{
  "n_kv_head": 4,
  "vocab_size": 9090,
  "norm_eps": 1e-05,
  "rope_fraction": 1.0,
  "bias": "none",
  "weight_decay": 0.17,
  "batch_tokens": [16384, 32768, 49152]
}
Each number is 500 + 25 x the weight over its row's rms, rounded and kept within 0 to 999. Layers, rows and columns count from 0. Numbers have three digits each. The size before them is the row's rms in percent of the matrix's.

# layer 3 attention key, 128x128, rms 0.0613, rows 105-127, columns 0-63
092:484476464514519545518567484491513502480521452472498492490497504480503534490472456489501519493493500468503503536522464511509523498466519476491480486463511495533478520482493473463495518490535482
099:501504520474503508539506533493499525461490481498488471472520479461498526549459484485456547520499464506511520527530505465503511494488486518543508480491496546490485495498503504510492484468536469
109:492474500487494503529491538513527490541478450509528478482465510493462456483497477500525494480513501493469498522489512512503500532556509471493482515518500476499491460464436521523541487513480553
108:517552499496513509509493444488503440466492534506490473518494535493476537507561483507492456528498456471481478471483517481486524541488505530464511495501514522504510535517498474496544536539509493
103:461508521499481438503454532461480495517523463502515494493500494467452464464469496487518522466522488502439527490526502499460473501536529482548489543515519471465477504496467516498519475502501503
097:539503527513493521498493504476556515538457517516500454475455486485510498518511538492489532489490495478515494452571508519498466483483526509488485472516516538513526537542493492539514510507497472
116:492512494499490468467479479474469491534552530497469463489494496500508480457502509488459464502523490509517489446484503471441501494456495534472507480537459509446511496508558460514532507491528490
100:457518478482492528465544515443508524477517514542509515459490482493534473502504500526509467500502462481496570529437521512518504505490491522494510557482519497491553476463499485518486501469517535
105:465508505488542536522521508536504516463522502502503509499513509515488503464494495492482474481534518491543540529488517471488473482507500500506525551484517478481513498476515559539484504550519506
091:502475482483483568542494543512500510484463500523521532489492546521473522458443504490483496507522537501505522495528527492513493507540515481477530565521506495500543498518489549524536489519486509
085:469492489475461476523534488455467525461522480480477479494511473460490499469514504519499515506495501532493520478498486484495508532492501511513492491502507505467546494469526467505522455473570520
100:473516471475489503488495492461510532494492551498486497489480541456515532493491508502499492536484477525530511505453478477519489503507539488519495526552513539484525471494525456474514496493532517
084:485510515450497495476479454452478496495497524540533461516454533500480474497471546508477483497508500495487535475492493489462514495487524498469511516529501501460500511521499489515519489566503524
085:496505515526538529472568502478501479523525492505465481483525519560494485504500481489490520475460515540457510533498496526531491544518500518489496487506416504481471488475517535536491499473508484
115:463494487484507487473526469481478521469519500472504494513496541466506465532495507488480482517489467444505510490495513483510495516486496545523505519489515506535503477456558456518511488505542557
099:501485511506494517509443512541538520520500489541513553527464487495468488511492514464479542487482468505492462481505524482455506508497475460493505474495520489538512490506470520503505486516461455
092:537531486519498510479479470520509479490532529499532518498458530550475483463537488515477434517490474512480467497494549486461526514495483542472513526508533490538488505538476512486489493490468487
113:500500479473480523476502527477471495507483469528486481517503517487482543496493516484517509487558528556533471494523515498527440503490486492520513475539434478495484470492481512502522501522516547
097:508459471514485488522491512491493505482512494520497498503491489528454528483487492500479499544495523482525505539491515514550471483517467491485503524533514503456507507492486498489498501461495551
102:504512501542469457531535484491507503521518510491455489462476523498511517498522501519522482504524484467517514495486466497509486478534504457481473551431505520505465504520544483483541462491481534
099:532482508455467494529509534505467496498489519555487514462505471505513504554475529497507493531495533519486489496511519472480500467497503498526483517499488475501477463548458512450497496502482457
112:482496513485477510451484450494465436516518521491501477483506537466530512488499467501482474498468478491491506497516504487494519489454535543495503488512496511506497492540461460533517515540502493
117:520492498485545502506528559543525538537496473513506521521467463508524446481479519530457523463517542514508486485472476479462498495480489505520514462501506485531501474451525537458487452507499481
# layer 3 attention query, 256x128, rms 0.066, rows 202-223,234-255, columns 0-63
094:538505493491539525477481484495520486495511485506477543530498486502540497521545556517482485515497498493502484449511551502488463517501487503471481517494528561502531504479484464490466473529549518
128:539513470509483500522509516531512491527478507493452521515519496528488503468506481503483541489526519495522422487484496497542507444488503460546484470477473476472485528500469498484500519490467485
084:485503466499503533473528520519488524460533584474504510450491524492493502575526473484494454501529441511512543473482488483530513484500506488507518526495507499522485497501502512492471553504480511
113:475486488483449483528470478486538510498523454499480517543484509476465493488469443533492493466536512466531471522498535499532549498465473520500477490526510515506489532512481474520486501540484508
112:496495467488458511479476492499488481472492435524529505543498505475500513536479528455474480522473482502493465496529498499437532483452476515514490529466546537493507458510474479479511495550517487
107:448499498500507474494538451504493513511505509506474507489539512498486506530518496519496441482527489490506505508463493507523500525473483480470470493489517545532516481527530499501547485517527537
075:505515527493492496533490465498535508497514536529545502519514515528509522487492450506542495497507506510543509495474516525518479500493501497520528498523458504474526525494472532497530495482506502
075:515509461506483495506506520454521526500526512481526515474507498503493534517495543500537560469525562516487490505497521508502492467475510527528469442503506522480478460532495451503501512541480519
082:489488449480481523474498447512484500491532513509485491538544474507516524484509474496519544546502492499494430497469529522505510459474484497559473479510475543463493546543499502523502525496538516
104:507544544534491498476475504486499517488489539533540482526420501512507475552477471454537523507498484477526468465530490475492518467511506498525526531480449477513523494495504512525533521505491501
080:509511512458513489542467493516470488454531505524493511491514481476527546499473490533484515512489521450506505519501524499521495509536494509513496519497466483435478541463486498494497507482531547
110:456505461535497473494536480510481477511492505466489521506537547497470495511523476516484478514480503481533508510471498519521482493511523485477503504464455488488460555497535494514511546480507533
117:479521525515505521525493505503540478516506517558531510501509490549496474478515503505511532437509508566506431485492480481493511517496486460508503498535501509477547521530466559514489478516482503
101:423540500523481502515488486462506498472537508513483481460497493466492485481500487487515491512496502483537477545476499529531504527458493532461493518512492534511526473457476484501495538502492481
090:512450450508495456473522506532497517483496498438485485508521528456473511478485540501490465534505505437532495488505498474522488496482495526518467492482497483548477498482522456494508476515546537
124:481526469496500497454529496463467489469527540483487482452481547471484500576500494501496440534488463488512533519497506479521481480496512544488529539484531474523507476509541465495505520510535496
088:469486519483478454506510509521534508487465483489491455499508494514533501491510539487555477496478498486453532484491536478505522523541492452546475494523539537502493527485477496508495494505520493
109:473476502491475517534539513487554510487487489510467443492507540491497486525511473468491466458490517521467557477505555533504544498493487495506506493541530568475478512505513458502485514542523530
091:562469485514492454533538484483491505490511510452501501488478516528516484490547467513539471523510468503486543474485542485509496492480544491504501466501507495460499483505499511470469480496495485
096:514512535508555474515534509530454466530466455518521466491475482554549495537501529529531492539469482509480526482522518489492447525512503465532524549506502487532485489491531511515504502447540497
099:474484464505481499507514471468515513456517506508491509480532514501432492536549485468543477487448466486477494486478502469551519504525510493489487526479481483519505512493518532542497549505537494
104:485510531494503492470473473488470479508455514532517456531469488507536510465489519485465512530492481527499501496498461501436486497494494475497461497510477500500485485549468509504568463475466492
105:524495508526540495466475476499520466551494504545477527516524439515516452487499466530467515505480500509518514521455501498459501520466503500486503506516494503476473539499503503516460496444446523
115:504511462481454498506498518518474520532467522493508517537496457520518528471459530460479529505489535529511476490502506505494530490543484508545476478507520510448521509493442495473519469527484488
126:478525494456467518490492493502516522472509555513502481476478525470503519489490448501497460502479452509531517497463472493473463467505536510505499519493551509527484500531510515515530517515540488
117:506504481501467499514498493471490486460498452446542519505467524517495489550517531504479503495507508451517477526504492459516548483504475514496546470532521523528547515514475473497489482497487506
111:542454488477532491493451476490496504474525502520546465535508501488496510547471495468501481508466465509502449535497485466466526427494514514500459539484473477509472520518510491487477525526482502
115:490446473518486531487500486471520484458498514482522449512509518487462560560515494519468499479504463501522508484495470511525505497498538482473545469484516518531500461520482469482482491528526470
081:486498499493505507507519437528527498497457465517503500516479487496516464478518513515482512503552550515480491476507497492515548491507505523517519515498494467497488503440513490466512510499484510
074:518513483475473494529496520510474497526446558492506485482490493486508518499473468552535490499514492503520459474482481545441484512511503517513479517484452436526504527480503538496503510477515492
078:474493493516491481482514483526491480453491510490518466500557495493513532468459495483499491534484494496557468494525486552502516548463527488547502493496456464489491522482514501429445535468509514
081:486514503545491504494482481504494492504543500520514559488461489545528476518498498478472504528490467473525452489481489493468511482523522517469537546461500468501502485528451484503476550523480480
082:506494492498539493504494480447461510495506456504505539471500524476500493508466520514466526525521503450481465491525529479522538498444488535470502531505490495501492488490536513551469530506499546
100:460498471482456511485478509458497475493500474488488515523495535484496538543459530497451503512512490486505488466511532482538513512507488508483522442506475546456484498464504502451518547518524518
138:525527536511546480488500475556516515526501493541490487485518485539496495477500479494519519466499538537514468516509497535479495511511535466481503517493493472489513510507497522524502507462453448
085:521527489452494490549515494496479525461489483453513500446479496487528478516467540529494479502510543455493531525502482495520498471500479514519486496520475484501504518458511472513527507511509520
094:500467484534509478517503488481440531522504499494461492534518535504550509485497507458504565528487524508517499483533512501492527428494493527503483456505461510494465518495516508440506506522493525
097:456490546453447541486490503469490481478503500517434535499493518502488561467476500486471548506496490447484521507510505515483499485527489511457517487479522512484487488504510465497511462533521514
113:492478470562497496537499537534534503491517536474535460478520497482527517512537508507484557498514528518518517509513513490513527518488500527504507494471503501474533530464483490497454532539478499
106:495483484517497495492510495466518542489509537497494546486518467490518511458520520481553448500476475489512478538543483519499503502507482506517508465497496491500519500502497498473443487481522485
111:504498515489522508521466517504530486519487526508538524539466468531477501505470479529519497524504504459493486540484501493481522489502492514506525509566548510490521497522475478562476522499485546
096:473467533513495483448484456501497510512492466500463459506505544499510493459498517516450517526557478479498491429489475467524539500465490498457488516518516515480472496499475494497513522504517515
107:457510453502483512490474486451538489473514533515516506490500518496450533565493507539517461529459443503506508487444469496522507521527536530491465515500497513501521435505493496504506482510524513
113:519472521490488499519502509552464501510507484513502491539529536530493504469475503470493549482522539511469489472484516529475473494526524472492490506455503501503452508495498508518540477514488501
# layer 3 attention value, 128x128, rms 0.0623, rows 96-106, columns 0-63
093:515447496497496510516463509509529490527487522463465493454467499479516485504493521429473516511533497485507469506502520516513504495502502506470539463482497546445532477524509507516510463496498523
110:505478500476545517498478520523528516482464509527533496431418486490493525543446527520533497497481471480439519515517472477529481543524507519488497498508476522480524467502511491512490479534494503
106:540447508477462473507501508503499450505484473463525472477483526471524503480468520496513521465573515509467440508542527502470517514496522482486506504531507433527504487504521510494530486501509521
101:478486496451465483487492491483494473504486493471490463504444488513473469484508524449527513492538482529498413474477543503456458512483454506508491493491476459492489450510468502504470504524499476
103:500522526492478506486504490488498517505478498481471485457493476505523529496537497481497513500505501525489542532502474500522439525511536522485564510517479533511521515473512491559456491507502509
111:518515519529480501525521498513458517479533460516524487519543495517542496454571519512513531503562520505494519472512495524486530479504534506488472508504512519534539541528512481508504555516509509
107:487554534486537480479517470478477485473515482492485479504560476508486514516500512524476514502525486522476529488512474507504490509485497497466475510481480514522457560526489501539490534470503505
095:483527491516524477514503474479508490502519480520446432460508497473501508467491480517519535474482523517502529521505490506467528567504518501556448503521503495513427489504534475501488541481511487
093:463524504488533505511498524507521520486454516502464508515480426472531514459487509498447505463482506531504485527487492478538510518540486471456471530456496482478497548500475520494472495501494487
105:491535554494440482496508509496522526488552481505496545543551539489470506456452549490474471491498497495500500466506531487503500542478471528491509565467509556493487479470476472493429506523490492
113:480491537494535508497491495505496554509481504494540500486466535505510460495468474478511476452454478500501498476471459493483450528467497503504502459552465497432526502498479485472522486490465468
# layer 3 attention output (transposed), 256x128, rms 0.0638, rows 192-202,224-234, columns 0-63
088:457544488502521476505531527528568487496530467498535498512462500492491522483505474517493475504541525461537476526501464516496524517539490521466525533503515485538475495527560489478495485535504520
094:500494494527465475450537475481478492563498525559468453472521545481519510497514483509498461474514535476483512498483498497482511487560494483485506473517502499486500494539522468486483494494517507
103:478501504470539498509492522523495479552526476492530474483495512493461505510461512523478462526457517519502515511498482493501530503504499525463531537527539506519470451500545491487543469503503476
101:492497470510538486494494491527461513481511527483524498518456481487505481502480485475459519506519532477514532494540498425524540448506504508490493469501528529509464464453504505477486441505469509
097:486502499523482462518504493524539475515459476466529481506526489516465474528458491489504505515508511489520542510515469459511452511505508482478534516532505504514492492502539488518539497500525507
109:519471525493531500538470543528465483489507477456522494495528508508511483533504504519498507500488519512511492517488500522536468545488470516522506527492459480490529471453472527529538503472508465
095:485482539500528484508495452519499472501484501480502475473483521538530475482514500516516501507517499525539527511490489497490467497521492478507523440494476502481523466502491517494484485472509471
084:519484480486500491476488454521470492483494512482469475481502540473503508540471525526504523558496546504503568484474493495498462485469497539443474530499522482528524426473546498518509461496496495
085:473507511474545503498462451507513476473493512503500529486482481481471515487479514505482497524471487553494493494546514533494455538518536519549523494480494490442506534483500500497546548489489514
095:508492503538524493505492453509479478503495505537479520467541496549520457510508494494530518499506475500538509457506537482502462513473504466498484484529478482454490526508485536509497517509505527
099:498509469526492489489501498498490472472474505477508483511465524479509527542556524497515514526539489501444506519505530494474471481527521512512509514485512536487479550514523474519466517536502500
100:476546513449509437503487550501540477487502450506549457538528483518512520471521495506506471496550518480542468515500460530493539508501493489486517505463505456490478504527530471481515479519545522
115:493485530501494496504535511499570477499492516560527485493522479515508507501467476527507457502525502478513506536507481513501512549544440473531542508467520520505545492470469490478489504490509481
110:484526491462503475470500525503452495533503490507539494513478517481505471520471492528514503515456511498525528478515473480475473495524462500449514471560520505505447473516535472465493484489492512
103:527488523480519471525481500500452498506518489529539503516457466488481424508483508468505519546502504496505483470550508448486515480525513495518494508499506497535445456513517541474507481484488473
115:490507507537500479479505494486522536500538455485514447474486517538487523501533488518506478518530518490484563492532475486519479543562504497473485497533516475521510502475511479491515522496557471
119:502502493521502478490467503512419523501510482474460476483464533474526492560544486480461496489496525493491495475497516488532476517514523519487472523536483463497487511504525510489538511481530509
109:481493503492507478468504433462457500515518468458505486470431501520543503504537514502472481485518516512488524476484493500509482470529478502493488418523498478473490504512492498488515534487508489
090:468439480500488475444495459515457542495501506498475461484489537499522503515484523521525522531490512504512560478463501520483438506517453495450466468488536493511519474489533479500495481542492512
109:450474474471504499515475472536554468516463496484470504522478498473495520512497478487454509499483507532489479503524507481504486509504490470578511429453495534488493541518475499494549498546457472
115:494521477519480505502468463493522509495525530552501518482509509516509481518527507498511483515474491464512501482505540468517507493475513493529497488467479468480456510475488502523507517526532508
119:527470490513487494525529507507545478504486490471524477495557471516498498501525503540508513510519459525494529534466520528514491498513501526498514489481503531498492515474460500522448503527522483